Part of a small language model's weights.
Size: 16 layers, width 128, 6 heads of 32 (3 for keys and values), vocabulary 4096, 4.22M parameters.
Training: a variant of SOAP for these matrices, 109M tokens, 3321 steps.
Each number is 128 + 32 x the weight over the matrix's rms, rounded and kept within 0 to 255. Layers, rows and columns count from 0.

# layer 10 attention output (transposed), 192x128, rms 0.193, rows 156-159,187-191, columns 0-63
[[120 132 119 119 121 140 148  59 177 131  99 108 151 143 166 174 137 181 114 130 145  45  83 127 121 139 133 140 145 126 116 183  84  93 139 111 163 120 174 160 153 107 178  83 148 127  69 116 103  95 108 165 157 114 144 166 160  60 154 192 126 110  99 139]
 [118 135 143 144 122  66 115 135 106 163 121 126 100 116 171 123 106  74 130 171 115 121 153 158  99 118 137 130 133 149 103 159 155 149 123  34  41 137 116 182 113  99 152 104 124 148 159 109  76 136 122 134 158 121 150  93 108 184 106 113 131 110 169 131]
 [140 112 144 129  97 112 103 120 152 114 123 151 176 140 126 165 103 125 145 123 119 111 156 132 112 155 129 134 108 117 169 179 160 165 148  85 122 110 142 173 130 157 145 108 150  93 176 145 122 145 117 116 160 110 167 156  92  94 115 145 120  75 141 143]
 [167 149 139 140 121 126 159 153 133 115  79 121 145 162 140 142 134 163 159 156 129 137 108 137 124 116 159 125 168  87 101 109 128 125 153 156 191  91 117 122  71 199 133  97 141 108 123 122 153  84 139 103 134 121  69 125  99 106 106 143  85  91  87 105]
 [143 166 129 114 207  82 106 184 197 140  94 119 100 120  74 203 117 162 133 145 118 145 141 126 152 116 129 123 131 134 118 128 166  86 179  97  53 103  97  80 110 148 120 137 118 115  63  76 115 128 138 107 120 176  79 119 114 153 146 126 158 170 100 125]
 [126 162 109 221 111 117  86 126  70 128  89 174 133  66 101 129 142  93 102 121 139 191 143  97 112 125 150 106 107 140  49  97 151 108 116 158 158 170 175 117 117 157  68 177 154 137 208 143  93 142 121 106 148 142  85 127  84 128 134  95 153 130 142  90]
 [152 108  92  95 108 157  94 125 121  91 119 168 131 149  84 107 145 128  77 137 166 120 107  91 163 149 115 148 125 125 155  84 113 123  61  49 146 139 137  78 132 109  95 167 133  79 119 168 130  60 145 113  82 141  83 184 223 159 187 106 122  82 121 133]
 [129 122 104 156 176 142 134 153  91 148 149 116 148 130 113  92 148 103 143 170 164 104 123 144  98 111 146  82 168 110 119 115 163 108 204 194 117 135 118 124 118 143 178  87 156 194 100 130 154 127 116 134 136  77 160 157 134 203 175 102 139 142 120  43]
 [116 142 135  66  74 186 157 117 127 107 188 193 156 109 106 140 175 169  58  88 166 111 111 148 114 146  83 154 111 124 181 147  91 171 112 141  53  96 171  45 123  93 111 181 141  97 123 163  98 153 152 143 170 143 160 173 130  95 134 143 167 160 151 122]]
# layer 10 attention value, 96x128, rms 0.209, rows 92-95, columns 0-63
[[135  71  96 212  98 144 160 134  54 180 120 133 132 139 147 166 158  67 152 104 151 127 105 141 112 143 109 129 102 105  98 125 118 160  62 133  68 175 192 106 115  69 120 184 171 120  94 107  95  93 149  33 178 145  93 132 105 176 118 172  90 133 144 177]
 [187  81 148  96 107 121  84 128 104 171 113 116 130 138 106 129 105 167 187 135 120 174  87 162 170  27  58  99 123 113 213 116 173 119 154  80 116 128 159  92 164 147  89 154 121  32 152 144 128 109  81  88 139 167 185 104 193 109 160 152 136  98 164 134]
 [100 138 153  87  83 120 136 147  78 150 123 132 180 141 120 137  86 103 125  91 138 109 106 142 109 111 138 103 151  86 113 148 119 141 132 179 135 162 120 165  84 129  85  66 124 117 111 111 149 120  72 101 164 114 117 154 120 142 151  98 210 153 122 122]
 [148 130  76 136 122 102 119 105 166 115 145 141 186 157 139 130 114 151 127  80 102 151 111 113 102 116 127 175 162  43 169 136 164 109 100 117 174 154 174 118 108 100 123 107  82  63 200 129 160 187 161 103 108 156  96  86 145  95  89 140 145 153 141 119]]
# layer 10 MLP gate, 320x128, rms 0.206, rows 0-30, columns 0-63
[[128 150 131 211 123 187  90 169 159 112 153  72 119  84 110 121 147 186 130 129  97 139 144 107 106  90  89  86  77  89 157 129 153  75 159 191 134 170  77 146 118 113 127 134  90 128  94 150 153 153 139 158 183 130 123 160 115 178  76  93 128 112 149 131]
 [131 127 144 192 130 116 139 164  78 105 141 143 102 104 177 132 156 136 149 141  95  99 151 175 129  61 158 103 161 105 108 148 153 113 124 159 121  96 149 183 173 127 100  50 129 132 133 143 120 113  66 174  90 151 152  92  78 157 128  63 198 185 131 157]
 [106 138 152 246 147 150 176 108 147 128 140 157 161 121 151 204 169  88 117 124 152 141 142  97 118 158 156 100 125 130 163 128 100 104 105 110 120 143 129 153 154 116 139 132 159 126 141  93 182  85 118 140 146  95 126 184 162 107 178 110 109 112 135 139]
 [104  85 115 158  95 138  97 145 163 106 145 123 159 171 119 159  93 123 121 125 151 154 155 191 143 117 158  53 101  86  97 115 146 179  86  73 129 163 135 150 125 120 133 155 146 130  95 165 136 186 126 131 148 136 105 113  66 225 105 136  62  76 102 107]
 [ 89 143 150 101  76 134  85 106  83 142 197  80  96 113 125 130 154 140 123 122 102 118  50 168 150 123 103  93 125  64  62 120 100 158 132 203 125 144  69  98 118  91 155 123 108 124 142 121  95 182 148 135  63 145 136 157  91 125 107 141 128  55  82 180]
 [137 117 138 151 111 162 128 179 108  76 133 127 153 178 154 152 139 155  80 135 156 136  77 122 114 133 135 112 105 111  57 157  93 114  87  83 148 124  86 189 164 171 105 134 137 151 168 149 112 137 143 132 107 103 127 120 133 113 166  87 153 121  54  95]
 [106 131 130 139 156  79 155 106 129  93 152 118  85 140 155 120  45 132 152 128 175  68  99 133 188 154 125  58 115  73 127  98  90  96 143 161 111  90 176 143 153  33 121 164  89 123  61 123 101 170 154 103 157  57  98 104 132 191 128 140 155  69 209  92]
 [135 100 107 190 121 120 177 135 164 101 149 126 144 111 120 143 148 152 152  92 103 177 140 125 152 201 168 142 178 163  96 120 108 127 142  96  95 129  90 192 127 136 161 137 150 184 139 110  69 124 177 103 103  70 145 117 120 199  94  57 118 157 103 134]
 [139 107  86 114  98 145 119 159  98  97  86 137  63 142 105 122 141 148 192  99 154 112 151 178 178 113 145  84 186 132 102 136 103 111 135 105 155 208  97 177 108 126 144 169 166 145 127 134 135 119 145 130 143  95 186  93 107 139 182 137 153 138 186 159]
 [139 122 178 149  59 147  98 155 100 158 114 103 162 132 161 135 126 152 130 111 129 177 125  86 139 142 137  86 133 132 163 149  96 164 141 120 170 169 167 128 123 173 142 133 144 109 164 102 169 141 116 173 115  94  87 119 137 135 120 121 109 108 155 119]
 [126 129 101 113 154 114 153  96 179 114 147 132 149 136 158 134 151 166 112  91 174 110 121 150  83 139 134 172 113 148 150  98 110 117  50 114 136 135 164 187 125 179  60 115 154 123 111  84 136 136 130 118 133 114 114 141 157 190 189 119 113  92  90 100]
 [125 120 131 109 176 115  82 154  89 122 127 113 154 131 132 145 109 124 165 127 157 128 130 108 129 124 169  78 125 116  87 118 137 117 113 127 171 135 146  97 117 104 132 111 122 163 139 132 173 121 148  54  87 104 180 105 116 171  86 151 114 148 114 146]
 [164 127 138 151 173  86 103 140 109 128 101  90  62  95 179 134 145 154  87 121 158 158  86 118 158 105 158  93  96 114 142 111 126 149 132  90 115 119 127 150 151 164 113 164 218 131 158  96 103 169 122 123 134  58 136  83 123 135 100 147 176 191 171  85]
 [114 132  98 146 131 127 137 120 165 169 106 131  41 153  92  66 197  55 116 119  61 170 136 148  56  81 132  75 115 122 122  77 211 118 142 160 146 132  80  95 177 124 166  78 143 188 143 157  89 196 162 134 111 138 158 142 124 109  97 107 192  64 135  91]
 [160 184 132 140 153 163 118 171 148 165 166 132 182 164 124 135  86 113 142 127 124 138 196 119 138 167 107 131 176 112 103 119 107 110  92  83 156 115 113 149 212 127 126 176 135  75 105 100 117 135  91 117 128 104 130 147 113  94  99 114 102 123 121  90]
 [137 108  91 164  83 139 140 183 130  88 127 173 144 154 146  86 165 140 162 112 141 169 104 118 210 135 126 141  87 116 123 126  95  80  94 131 125 115  78 166 111 163 161 164 151 173 136  84 128 125  55 154 158 119 140  67 188 110 116 109 133 116 179  91]
 [141  63 173 117 159 102 160  63 168 109 112 119 135  70 117 163  80  46 134 144  60 121 125  72 144 135 202 171 145 139 122 131 110  98  79 107 106 112  90 137 150 144 129 114 139 128 154 196 124 122 131  93 168 133 125 199 137  97  88 139 193 110 128 131]
 [155 196 131 124 133 103 115 138 165 134 132 143 108 149 154  82 117 126 101 104 123 168 131 218 130 133 131 104 168 148 129 168 172 181 180 146 170 137 101 131 130 124 177 125  24 123 112 164  30 121 157  85 149 157 149 149  92 135 135 129 125 137 205 124]
 [140 132 111  73 133 143 154 183  94 117  97 119 151  89 157 123 143 110 179  83 100 132 128 101 150 191 164 112 196  69 118 125 157 143 131  85 171 158 183 117 165 151 138  60  97 111 174 108 127 153 217  98  98  69 101 116 155 160 178 177 156 159 105 145]
 [135 148 137 129 137 111 154  85 138 158 126  91  91 131  62 142 127 141 112 130 164 135  88 147 149 148  54 102 106 118 100 138 128 146 167 117 143 181 135  77 126 111 155 196 118 131 135 132  90 184 126  56 165 127  75 105 127  97 127 162 142  74 126 116]
 [136 126 161 118 125  96 158 127 155 152 179 167 144 129 140 116 165  94 116 151 152 109  69 107 107 123  77  64 152 113 104 174 141  86 114 130 140 166 144 149  98 175 149  72 127  83 128 175 130 205 141  74 114  88 141 155  84 135 164 154 130 140 133 190]
 [131 160 101 171 134 143 167 177  92 173 168 158 133 108  77 134 153 172 157  95 143 147 111  98  88 103 118 112 118 123 141 160 150 132  37  76 190 115 137  92  56 141 151 127 127 142 136 221 122 132 170 126  75 177 130 127 142 191 123 134  88 174 151 120]
 [130 137 197 154 157  64 130  73 122  98 105 114 113 100 122 102 133 126 138  81 152 124 105 124 137 165 126  78 124 153 107 146 124 169 135 158 108 109 148 163 156 112 188 119  94 138  81 155  83 131 107 126 179 120  75  59 118  98 161 108 110 135 156 104]
 [183 123 108 104 149 151 158 191 143 165 150 115 165 130 135 139  83  92  91 107 152 118 179  80 138 139 139  92 119 210 121  95 140 113 117 127 152 119 117 182 162 138 123 148 146  68 118 127 124 124 189  64 138  58 115  63 160 115 160 177 120 131 158  80]
 [ 97 145  94 114 156 109 156 104 147 148 152 115 164 143 117 162 144 120 123 172 155 141  86 121 181 147 141  97 163 107 192 180 174 113 113 101  90 113 109 158 133 156 158  88 145 129 168 219 138 162 111 145 166  72 164  95 127 162 130 122 144 164 168 111]
 [171 132  87 127 153 187 136  57  79 123 132 150 147 125 150 109 155  85 157 150  99 129 180 126 143 141 155  97 181 108 136  82 150 131 127 154 114 160  89 141 201 138  71 129 110  82  91 146 129 140  75 162 121 144 126 138 126 119 174 166 118  83 162 116]
 [ 80 116 139 123 118  78 153 147 128 161 177 125  77 142 137 104 134  85 132 168 163 176 186 159 170 144  82  92  99 132 123 145 158 165 147 156 107 115 132 122 120 108 111 131 125 120 138 164 154 157  94 108  66 115 136  98 162 143  97 101 119 135  77 141]
 [144 150 121 126  94 138 112 159 112 118 119 144  99 149  96 165 130  99 122 142 128 150  82 169 130  86 156 109 155 109 152  52 121 139 135 182 159 125 162  87 102 103 148  83 116  87  37 165  97 176 104 112 121 150 127 146 139 159 138 111  83 106 114 118]
 [ 93 119 128 151 152 160 134 123  89 129 186 186 127 150  90  77 116 179 100 144  92 176 135 157 161  90 133 130  82 134 103  82 107  98 131  88 194 127 103 152 142 149  74 131 135 144 133 133  99 101 128 196 143  92 132 136 166 151 118 111 164 141 138 146]
 [109  99  94 135 175 123 137 180 131  90 131  87 134  95 155 126 146 108  78 114 157 180  82 143 149 107 133 107  97 142 119 110 109 163  99 109 181 118 101 139 119 117 108  80 118 129 166 180 187  96 154 177 139 132 122 122 131 125 154 163 145 139 122 155]
 [149  86 131 192 150 182 151 121  88  88 183 148 145  73 144  57 111 149 130 188 124 142 114 140 140 163 146 115  96 202 121  85  91 112 217 133 151 127 118 116  48  84 147 135 164 168  80 144  56 122 114 149 151 103 111 188  34 165 167 123 137 149 159  86]]
# layer 10 MLP up, 320x128, rms 0.21, rows 0-30, columns 0-63
[[169 192 166 168  95 150 109  87 146 119 126 132 103 156  60 132 140 109  93 133 177  93 113 147 115 104  90 149 140 128 139 205 140 124  78  62 143 127  72 171 182 119 137  86 149 153  95 111 109 156 117  68 117 155 112 159 151 111 205 140 117 135 194 137]
 [145 158 170 139  88 139  79 165 126  91 181 127 134  58 133 101 121 118 145 134  52  67  96 141 121 122 126  83 101 161 139 106 142 108 140 124 138 192 135 160 141 101 160  89 121 129 124 113 147 117 129 109 119 125 118 158 147 185 106 119 101 113 132 170]
 [ 76 179 155  97 138  89 112 179 141  79 123 156 142 162 189 170 101  65  98  85 152 142  47  63 167 166 151 107 131 188 161 133 136  58 122 178 152 142  86 103  93 125 120  93 126 105  68 138  81 179 138 154 141  43 132 105 107 197 142 178  95  85  87  97]
 [131  91 113  90  96 138 105 113 147 131  83 137 159 120 100 119 188 101 113 105 132  41 113 168 152 127 137 118 115 123 129 105 138 145 113 159  99 137  75 150 115 126 100 117  95 187 121  66 163 186 153 188 136 172 142 129 101 115 168 122 120 125 185  79]
 [ 67 108 140  92  69 109 113 123 122 126 111  54 130 121  82 110 137 165 121 121  83  74  83 146  92 140 104  85 134 130  85 151 182 106 168 139 154 130 103 133 150 121 110 116 119 189 127 110 131 112 111 148  92 125 118 120 119 160 104 160 144 118 161 110]
 [162 103  98 145 103  76 143 125 163 114 137 146 163 155 165 181 140  77 113 149 104 165 114 102  83 118  91 157 142 110 130 165 176  89 118 100  79 129  75 162 103 112 134  80 163 164 152 150 170 125  69 117 116 143 118 121 125 135 114 110 119 114  64 111]
 [184 168 141 169 137 178 154 165 118 119 164 141 190 120 148 108 120 148 106 152  80 113 158  99 109 126 118 160 150 134  51  87 108 187 134 154 189 143 190  95 149 119 135 129  67 180 134 108 153 143 102 134 112  71 118 177  98 174 166 155 139 144 118  90]
 [105 206 171 164 136 129 106  80 141 123 158 164 103 168 163 127 161 150  96 119 137 139 186 163 136 134 155 137 150 122 105 136 155 106 125  70 155  89 122 158 110  79  88 200 120 162  99 123 112 150 141 146 136 124 104 115 118 154 138 102 116 124 203 130]
 [147 157  97 171 173  90 149  89 135 149 136 108 146 154 108 103 130 167 145 207 160 167 166 196 163  94 139  48 188 156 123  95 159 129 105  85 111 119  80 137  85 130 130 129  79  95 109  87 110 142 114 133 111 123 149 108 154 128 158 141 141  92 178 109]
 [128 105 111 103  95 188 146 150 106  97 156 132 153 120 134 105 156 133 166 136  85 192 159 110 182 161 101 121 163  97 136  82 115 114 155 139 111 112 154  99 101 137 143 185 120 128 123 126 139 148  87 159 101 126 103 105 164 129 129 102 164 111 105 127]
 [134 128 135 154 110 151 129 117 134 135 185 110 101 131 130 162  87 107 138 172 170 149  98  84 104 121 100 160 120 133 142  98 173 126 164 160 138  92 119 148 101  90 134 116 120 144 105 177 121 112 136 167 135 134 157 151 117 115 170 142 162 152 120 177]
 [ 82 122 170 200 159 137 168 148 137 137 131 193 177 166 127 169  92 103 112 160 136 103 161 190 167 128  84  93 138 109 113 115  80  98 124 109 102 128 117 127  73 138 113 102 132  73 142 167 131 122 152 122 105 134  95 118 149 146  95 150 139 118 144 142]
 [140  69 130 144 103  85 114  88 159 116 175  99 135 131 145 125 167 171  91 175 138 112  72  87  82 114 111 174 155 139 200 125 168 177 124 164 126  97 196 137 161 118 137 137 131 111 159 127 124 180 148 157 166  92  76  72  89 133 100 120 137 157 160 145]
 [ 79 178 102 160  98 170 184 202 177 112  81  99  77 117  41  52  74 117 131 159 138 142 143 196  99 144  70 147 173 177 120 104 111  59 177  95 169 181 102 178 167 151 136  73 135 133  93 135 158 173 115 135 173 113  99  78 150 111 131 170 155 149  92 116]
 [154 142 122  60 100  78 101 151  82 117  70 129 142 163 117 124 151 137 161 116 136  71 149 121 144 129  61 110 133  75 125 140 148 149 128 112  96  96 186 121 127  83 152 100 161 135 109 131 108 185 174 169 145 182 144  80 129  74 164 139 137 135  57 118]
 [128  87 125 134  95 188  87 149 145 190 133 108  92 174 152 180 149 128  93 114 131  89 173 145 138 146 114 179 141 103 147 124 116 100 149 125  72 144 139  86 185 122 108 129  88 119 144  77 165 117 159 179  60 104 150 116 118  88 149 120  88 121  99 138]
 [ 81  91 106 105 123  74  77 146 118 110 110 165  74  94 138 161 120 112 157 161 114 103 104  67 175 103 155 150 129 145 108 148 175 104  82 143  92 101 124 113 133 168 143 134 125 141  65 123 138 101 132 132 124 131 134  69 117 121 165  94 194  79  98 157]
 [122 117 124 148 193 125  91 143 189 172  94 151 168  77 152  62 103 131 146 152 145 107 137 174  93 156 133 112 121  78 109 156 135 128  96 163 148 123  89 117  75 136 118  36 112 105  87 103 137 148 128 123 136 145  91 125  94  80 135 131 117 129 185 165]
 [135 140 139 144 125 129 141 175 114 182  98 160 194 157 189 174 146  80 129 107 134 105 124  65 114 191  50  87 182 112 110 145 119 129 173 154 136  93 136 167 103 148 134 131 139 106 141 195  74 224 149 116 149  98 144 129 172 121 131 211 159 153  85 142]
 [121 189  94 128 141 164 118 128 137  33  55 168 122 151  93 156 109 198 103  90 129  57 150 115 145 116  97 169  73 116 160 118 147 201 114 158 119 142 108 112 133 165 143 114 173 132 107 108 168 144 127 190  95 100 152 119 112 127 101  93 105  50 158 169]
 [191 109 152 162 122 156 124 115 100 140  88 107 154  84 186  48 123 122  97  95 127 106 173 127  83 136 131  86  87  84 131 120 127 122 211  73  61  82 172 143 147 129 130  69 105 122 179 102 106 150  55 161 121 149 118 132 111 154 133 159 150 116 136 106]
 [105 117 116 127 112 117  61 109 123  81 104 133 176 102 194 190 159 124 152 152 195 142 103 150 124 114 100  73  99 179 123  61 137 132 180  92 101 155 121  47  99 133 116 210 141 100 182  93 157 137 102 174 145 194 128 122  84 128 107  65 175 123  84  67]
 [166 140  75 164 107 126 131 134 101 110 181 119 120  90 141 164 124 184 195 141 111 153 116 173 121 134 155  85  99  95 136 137 100  66  80 108 119 146 103 138 128 182  81 104  93 159 163  83 114 128 131 124 111 105 166 211 182 138 114 108 162 143 116 113]
 [ 56  99 109  85  79  84 100 108 140  97 163 148 143 136  97 130 172 178  78 109 113 143 124 116 112 122 173 118 103 112 151 146 186  67 117 116 201  81 134 136 100 149 151 114  68 158 182 133 167 158  67 118 109 157 211  88 136 127 203 113 149 133 134 105]
 [126 171 103 121 175 131 145 109 207 143 137 140 149 143  73 129 146 128 150 158 124 126  93 162 176  90 102 109 151 119 133 134 112 178  82 130 154 101 122 144 190 100 111 110 191 163 163 142 156 143 153  49 183 128 175 116 153 107 138 148 108 163 149 166]
 [113 128 154 143 121 198 124 170 194 156 143 163 127  97 122 169  98 154 148  93  95 150  77  86 134 111 163 118 129 129 147  87 141 125 152 100 143 165 197 167  78 140  75 132 147  85 142 124 112 165  89 165 136  92 149 167 139 138 123 115 148  84 101 162]
 [168  83 101  30  98 117  76 148  92 120 127 102 180 147 137 138 140  90 129 160 110 134  79 171 148  84  97 147 129 166 107 153 167 127  82 158 107 138 102 100 141 124  86 118 124 137 189  83 133 113 111 133  70 160 142 123 148 110 110  89 140  81 108 127]
 [139 134 150 144 117 127 123 104  72 119 143 110 143 110 132 101 117 178  63 112 168 156 132  73 173 106 171  93 134 166  68 113 151 107 133 138  44 117  91 102  71 180 114  63  95  60 158 144 168 155 113 130 148 167  53 149 133 178 161 124  99 147 153 157]
 [191 161 138 124 140 113 159  84  92 152  93 130 119 157 137 115 100 108 120  82 196 108 132 134 158 162 126 124  72  79 117 154 136 163 131 138 102  78 115 118 136 124 132  79 118 120 132 130 146 118 134 106 122 153 118 102 137 178 124 174 112 117 145 110]
 [124 130 180 132 198 114 168 118 186 155 121 127 137  82 128 130 117 142 209 121 145 102 137 136 123 145  92  91 143  72 100  58 154 124 157 167  81 128 122 112 137 104 165 110 115 110 171 127  83 111 169 125 110 131 127  99 123 148 102 113 126 104  80 129]
 [ 87 135  93 192 117 121 126 175 173  91  97 134  80 126 109 189  80 122 129 137 196  74 160  57 108 148 154 145 101  68 142  82 179  96 166 108 164 112 119  94 178 103 162 123 122 151 202 128 160 144 190 107 134 115  90 125 148 162  14  71 159 136 127 123]]
# layer 10 MLP down (transposed), 320x128, rms 0.195, rows 0-29, columns 0-63
[[146 115 143 166  94 128 129 166 131  73 132 149 106 140 104 118 143  82 136 148 147 164  99 104 193  87 142 115 121  93 195 135 136  82 152 208  90 133 125 122 123 165 163 162 132  89 117 223  83 109 157  63 186 126  87 156 121 115 109 139 134 184  84 140]
 [132 181 180 127  81  79 159  68  90 165 120 135 173 146 113 164 150 167  85  44 180 189 100 202 139 102 108 155 166  89 158 123 143 141  85 182 110 123 107 141 117 105 108 155 143 142 105 136 119 153 143  88 148 150 102 133  69 161 107 124 161 113 166 130]
 [144 168 108 177 146 141 136  78  77 119 114  94 107 149 149 130 143  72 125 108 146  78 119 112 139 108 169 104 190 130 110 143 134 116 126  66 208 129  98 112 108 118 127 150 204  94 130 157 149 140 134 143 130 184  27 148 108 176 175 164 100  91  89 156]
 [106 182 146 130 129 135 156 103 132 166 112  92 177 141 140 117 165 202 138 116 118 108 155 154 114 154 115 106 105  56 156 125 157 137 100 179 106 138 129  88 178 116 169 184 129  72 119  85  55 121 150  81 132  86 115 144 190 156 106 109 110 112 164 115]
 [109 126 121 211  85 119 145 115 123 147 168 146 161 146 160  95 115 180  73 101 170 149 145  76 106  97  60 108 186 177 128 112  86 124  83 141  81 145 133 146 107 138  97  84 129 128 129 101 115 120 128 159 153 115 101 141 172 136 104  73  36 136 137 148]
 [130 162 121  76  93 119 135 115 174 173  79 132 134  65 124 106  72 109 115 159 108 149 131 165 190  59 102 131 108 172 159 140 105 107 112 154 143 114 113 134 111 139 123 115 133  99 102 110 126 154 147 152  79 165  89 209 121 134 153  47  98 164 115 117]
 [132 157 124 120 125 100  99 122  81 176 101 127  78 161 172 157  88 106 142  75  62 116 100  65  64 113 178 155  80 162 147 150 107 233 156 151 103 202 124 176 121  99  95 154 138 108  94  78 128  97  59 123  81  76  97  72 114 113 128 159 140 130  90  98]
 [135 105  93 146 134 105 103 106 106 116 119 175 133  99 122 117 124 121 168 100 118 115 149 124 141 127 132 143 119 109  93 155 179 112 119 111 129 133 122 161 130 166 169  93 133  82 109 136 177 139 118 134 149 145 106 148 159 143 122 168  89 128 111 175]
 [134 162 154  95 167 173  88  68 108 105  85 140 166 133 139 190 141 177  89 151  78 146 154 123 141 162  94  84 122 163  51 197 114 117 101  26 134 111 135 104  57 160 100 141  88 122  92 156 151 116 126 114 167 117 159 128 109  99 116  93 141 160  98 136]
 [200 149 124 155 116  99 143 115 147 117 103 122  86 113 155 171 113 123 112  84  85 102 150  69  49 125 128 107 144  87 132 119 133 145 128 162 141 123 124 137  55 123  99 145 140  99  72  77 108 176 109 100 150 160  95 107 145  98 129 127  74  70 155 134]
 [133 144 177 127 103 119 108 141  90 124 107 132 132  93 119 133 112 104 110 101 122 105 143  94  85 115 134 119 116 117 130  84 139 114 133 175 133 136  97 117  85 153  81 158  74 188 165 133 138 124 142 151 157 133 168 106 176 175 116 151 118  77 159 130]
 [ 73 121 118 138  69  78  74  76 172 217 112 211 155 157 122 116  78  97 140 119 135 130  87 189 166 141 167  71 141 117  87  80 113 110 160 188  37 110 129 112  64 100 126 124 115 137 175 175 101 147  98 138 147  91 163 147 124 129 124 110 113 119  89 128]
 [127 173 133 144 102 133 135 144 108 156  75 156  90 135 156  98 112 118 133  80 148 111 182 177 143 108  94  95  81  93 133 120 115 144 140 158 145 157 143 182 147 123 126 156 159 140  92 160 111 140 171 117 187 141 179 136 123 125 112 177 121 120 124  86]
 [129 178 101 166 114 140  98 158  96  84 112 137 104 171 115 103 153  49 118 167 104 121  74 131  98 128 127  97  81 169 139  93 111 137  92 238 143 177 152 115  92 190 177 138  90 119 130 106 137 115 155 157 163  60  65  53 120  72 109 190 151  87 126 131]
 [155 168 100 141 128 123 131 155 146 144 109 115 126 109  96 145 145 122 162  80 175 119 118 159 116 130 145 102 173 100 195  73 114  97 116  77 135 149 151 111 156 148 141 116  71 117 156 100 162 108 123 110 144 145  84 104  92 130 103 138 129 131 143 157]
 [129 137 121  31 145 145 117 123  75 220 156 145 103 158 151 185 140  87 121  87 105 105 189 129 174 134 143 118 123 101 119 179 119 106 148 105 148 131 154 108  66 154 173 150 124 108 152 142  47 131 161  94 174 157 165 122  74  99 168 129 102 139  96 144]
 [144 130 129 156 132 148 173 139 118 105  91 147 122 151 103 143 218 121 150  86 164 175  33 137 123  94 135 194 112 184 141 109 144 121 101  54  95 136  97 177 141 105 144 154 162  64  98 184 137 147 166 107 121  98 135  90  94  97 127 126 107 136 169 140]
 [103 105  89 142 216 153 106 153 183 143 119 111  80 105 158 113 135 109 137  94 134  47 125 104 142 109 155 164 112 137 171 135 174  85 104 191 194 122 154 108 130 200  80 169 120 152  73 138 119 152 105 114 233 130 154 156 159 148 121 115  90  81 137 183]
 [143 147 150 137  96 104 102 131 188 120 165 120 144 137 120  78  96 131 141 109 162  93 141 155 139 115  92 110  32 136 137 152  79 133 131 132 101 105 121  82 135  70 175 143 128 131 139 128 142  38  99 163 192 134 155 118 116 156  93  87 157 111 172 135]
 [119 142 142 155 128 106 113  98 108 136 156 179  96 164 130 136  90  70 100 148  85 128 115 152 203 176 159 160 136 124 135 108 189 157 146 255  58 162 105  69 146 162 110 120 113 155  98 183 103 109 147 159 163 131 115  88  91 130 127 140 157  91 134  97]
 [ 89 135 117 140 119 155  80  59 190 156 114 151 161 142 145 141  79 150  78 134 177 133 147 113 151 141 131 192 189 160  96 122 131 146 130 120 138 142 154 207 137 108 165 140 139 108 186 127 201  69 129 112 115 140 110 101 112  64 219 121 145 148  97 152]
 [137 137  88  98 112 174 139 138 118 147  59 102 119  93 140  84 101 105  86 108 200 124 160 135  71 130 159 161 125  80 143 125 117 111  99  97 157 110 118 142  94 179 168 129  88 119 158 142 100 146 145 119 176 155  77 112 108 152 135 187 157 117  90 120]
 [126  88 159 128 140 130 132 116 113  85  94 131  97 139  70 104 110 211 159 177  98 126  54 131 150 141  99 113 153 151 169 113 191  96 109 142 123 156  86 170 162  70  60 134 107 107 192 166 203  98 151 181 157 149 127 192 127 165 112 133 133  88  68  68]
 [ 85 117 114 131 168 112  77 190 171 129  78 123  76 131 136 129 122 124 169 115  89 130 125 134 112 183 132 158  87 134 145 119 100 130 142 187 162 175 102  77 151 135 124 164 158 185 117 198 115 103 104 124 140 143 132 108 101 105 134 156 155 123 123 103]
 [112 107 143 134 176 145 171 146  95 102 137 145 132 133 109 214 116 184  90 151 148 133  86 139 120 138 156 130  98 114 141 146 181 185 136 148 159 147 111 147 143 137 103 100 145 230 102 140 171 113 130 156 108 166  98 113 142 112 186 135 125 151 136 149]
 [157 103 145 182 178 173 116 174 181 180 108 117 137 108 135 156 107 173 125 168 148 114  89 110  97 172 141  80 108 160 129 155 136 179 148 116 123  89  99 148 114 124 125 116 152 108 160 132 149 115 185 133 101 150  99 135 123 141 100 112 111 173 168 107]
 [ 86 121 153 144 161 187 115 157 126 118  91 102 112 115 122 129 105 100 139 111 135 119 107 116  98 137 166 109  69 101 147 176 132 104 149 131 184 118 154 143 110 121 168 134 126 129 134 172 173 112  90 174  99 116 102 166 124 118 118 130 136 156 164 132]
 [130 133 153 137 175  97 142  99 138  98 147 117  86 102 157 110 155 120  96 146 149 117 135 149 155 181 160  70 177 116  92  91 126 127 152  33 115 110 110 139 157 148 125 147 153 150 125 153  67 114 128 141 152  76 181 112  63 112 126  94  87 120 182 135]
 [ 88 149 127 134 132 127 133 163 140 147 119 142 128 114 128 126  86 103 100 188  56 145 124 158  88  82 139  98  84 110 182 121  80 129 134  52 142 131 127  77 157 124 110 159 117  95 194 134  95  95 115 125 130 176 131 142 156 153 103 131 123 123 133 151]
 [118 175 114 160 125 104  78 159 120  80 128 160 154 187 186 165 129  91  95 155 125 104 124 149  94  89 107 112 117 182 128 129 167 126  84 146 120 189 181 112 154 111 133 115 129 136 129 169 140 182 172 168  97 161 128 150 106  80 148 111 113 159 143 107]]